Weights of a small GPT-style language model, trained from scratch on English Wikipedia.
Size: MLP 256 SwiGLU, vocabulary 9741, 3.11M parameters.
Architecture: no biases in attention or MLP, untied embeddings.
Training: a variant of Adam for these matrices, 149M tokens, 9076 steps.
Each number is 128 + 24 x the weight over its row's rms, rounded and kept within 0 to 255. Layers, rows and columns count from 0. Numbers have three digits each. The size before them is the row's rms in percent of the matrix's.

# down: layer 4 MLP down (transposed), 256x96, rms 0.225, rows 231-255, columns 32-63
# gate: layer 4 MLP gate, 256x96, rms 0.226, rows 232-255, columns 32-63
# up: layer 4 MLP up, 256x96, rms 0.239, rows 232-255, columns 32-63
down231 105:151107145134135171148081112182102106131109135150121154151147122130180128123134151133116143129139
gate232 103:114140094163130103145093123072140095107121121094167131167135111107120092140145095103121116130132
up232 100:154113173126163090155081131132161137120100139163120088185152132137176151151147093056097168115153
down232 110:134109120152136164143168088093159112071153139120133128097092128108132113155133145176155134133140
gate233 096:133143084157111163127125162140096110126126129124095159111130124147156126138152128115110135097137
up233 094:132134093177120126121101115104144133101096120134133149087107095166131127179114099113167155147105
down233 096:116098153143136116093113149129151098158126163086166116143140158111102135104103107095094136166140
gate234 106:149169143162116125085119098096141120117152137104156128136146130101131114153055141101070115099114
up234 150:124156116143112105158097083122122142088126116120161128107114142091116116148090171102077147133069
down234 118:153102133169124127171108181120060091115107127104108141132146145122103116095107144121123147136134
gate235 100:115179139156115125139162153099144096100098097134125127118118117146095114157088134109102143094109
up235 104:131168140157129134151136139106109092115094105119123102094162123102077105197115129114091142126099
down235 096:112110142144101086124153120138132139107132167118159145136119178096117099088142113149147159140076
gate236 101:134103146122092125118098114078120089132174173121177167121150170125120076170130096108136114123106
up236 099:133104146120092126134096106075118135133182176136166164136146150116149103146136089142148139128104
down236 103:140157116156124144121135115180094108120112105118121158127111160119117101131114099174151180092135
gate237 103:134146133098092097127106152098155149103141081091125107118092171120077104115144100141100128114114
up237 107:131206190120111114149057126130124144125166133153075086150114098111084142101136108124087131112099
down237 103:113121129124133120136137140152156138124119070085110122097135161085132127134133136110120122142100
gate238 096:148150153133122096142156142131141143161141146145110141134153130115124078154099124138069073123161
up238 092:140092095112167171101123121159144124134106138172175122134180099129156142099161104125158136145193
down238 099:100058118116107143112129129122155110128150092127142099106125136133159142089133124130095137100150
gate239 102:119123152180087111150093115089105128139142116129150140134118148120150119124129133106091106143134
up239 098:138092176162047115117130133082115130143114139139137136102122121085157133168154136134091094156099
down239 101:170127112089165139129125123175134117069111111090124109091180156104138170136098151114104118115148
gate240 110:163153143136106145128119141146132113126125146103141164117101091142143109121138130105127107138120
up240 115:132136137095151107110123132103151144146127109123135127149118160105172109123133183142130126104128
down240 109:126116127121145149157180132102129139129126076126142146140097165175163116138089086157129096156134
gate241 099:139162106109099127144135121083136134148177139132098143163145117108140122147098127114114118142156
up241 090:122134102108099159173105151047143148131117131170115155153178099107126137147106127121135170134119
down241 092:078067105146121116113131125117115119135147087145111151143098139138174169133138131135137076098099
gate242 098:114138179142155173120169140106180140167165124134117137134209090120119135088124144121110137132116
up242 102:124122128093127121142162129123134128125118141134138139062154141125101183140106146111148155178118
down242 106:131144116117150123153126160153123123147109110109133082180135128114102109096066125124140142125143
gate243 095:164149135107114181091152136096168147142118160121108162127147145101091130115155161137139078089098
up243 093:121141125130154107163093139148128066116157145136128161166109141139109127131097079156162127127125
down243 099:167114076094110115124181174104155139128133125089124105105114137124147117122153127114098134083165
gate244 092:140102141102114149097104130101155155124154151153122158141163109120147141124107131101102137094095
up244 091:132122161128119120140132132114127128139141138094123095111122132105080067148140150147146105155163
down244 093:085064116161074118138143135107114074098140137157109129129136141119131144143125152118171131097150
gate245 092:137132157166143141135097111158122088145134139139132102150178095123129091125103171099103143137145
up245 092:141088112118123117133162126117141126128161130152138172136116112168144088132105091107108129161085
down245 095:164147146111119129130149122137084125106078154103103093141123131135137162132096098130133170106144
gate246 109:166150101157102132148108129104129123127132127117144115156121123085157125128116152121117137145136
up246 116:066129118108153135113142136139139109138099140106132157096157164137079113125135145149140118102108
down246 102:139075126134130167129136148130143167130143119099120147151095068122147109110108113137090115112105
gate247 102:150116146116113111096116154132140112131153160113121132105093100096137149129110134131080105097125
up247 096:126137106117107131101145147139131110099121159116143124167119126086178111133102111101136104127095
down247 101:093139172168125129127155125120114119116168096140160129132131159130124150134135134089143104125129
gate248 095:119109115135138101107122149110133154133117112133124100130114147075102098134115139119083108060090
up248 090:133113166167105112142059121124128131138073158130136154156173125089122128153107130089108117130111
down248 099:125117107070158117094154119143130069114201081125119152111125144142102183119152127153117120131105
gate249 092:119130116142079163115149089083091091134115159136165092153139129141112121115125132168140132119154
up249 084:146137116161100160115154103133121073142128112133142134106115105155118111148153131170169148098141
down249 093:157174164161170140150138158164147160148127103121113101140150110112115169099118139120112145105147
gate250 103:163146103158090111110132145124115076118107162100144128151137119128130118130126122096118105185123
up250 097:133134138155101156143147105113096105131094137112156111138093163161122142119136147114078152090127
down250 099:147113134134125120147137139084131118074094125095099066151138112118102105112093118142110115137095
gate251 106:121125141137103185168182142099107138141183144140127123091154131096102110136131145133107093150127
up251 116:116139109110157113161137134110111096117128129137124112158144170147152112146121154103116096147162
down251 115:097119122151123125085117116111119118167118149124126165073113152124139113121156143158138145119095
gate252 104:137143089087074141145123076117155101127145141088140114112077147111107110101133144138142136115135
up252 112:098140106087113157157144135126111112143147099076135119122148153107130144087144148058087138118123
down252 097:171143133130162107109136163117119141105149145148154126132163141136120131144117122113086122157132
gate253 096:117134124134103142124124123112115097118122123117189136149105094145156081170115140139119131095139
up253 089:133090122116099129144075133099136149159125147139112187166130143124152129141162128119109103178128
down253 095:121127151139108105156132073154134150127113125129112112120087150131137095140139133097165117162117
gate254 100:139126130164134170143168124138115130114145131121111113143170127139128146111110135101111115163175
up254 104:114119098138121137151135137106098088168074089128137177112118169153152098136171129184125144146128
down254 107:128134155160106130123137151133085138132118200183119122145116127147104127168076135065125103094117
gate255 100:151115162182109137154122116096114113105148113099103124101127157141139103130140156112087119098135
up255 102:129151117084096102164112143170134132110150092160157154121162141090102149136142147076137113160110
down255 100:119093124118094128156147125125127145116102134117105155126094109159158111142109170186131118125118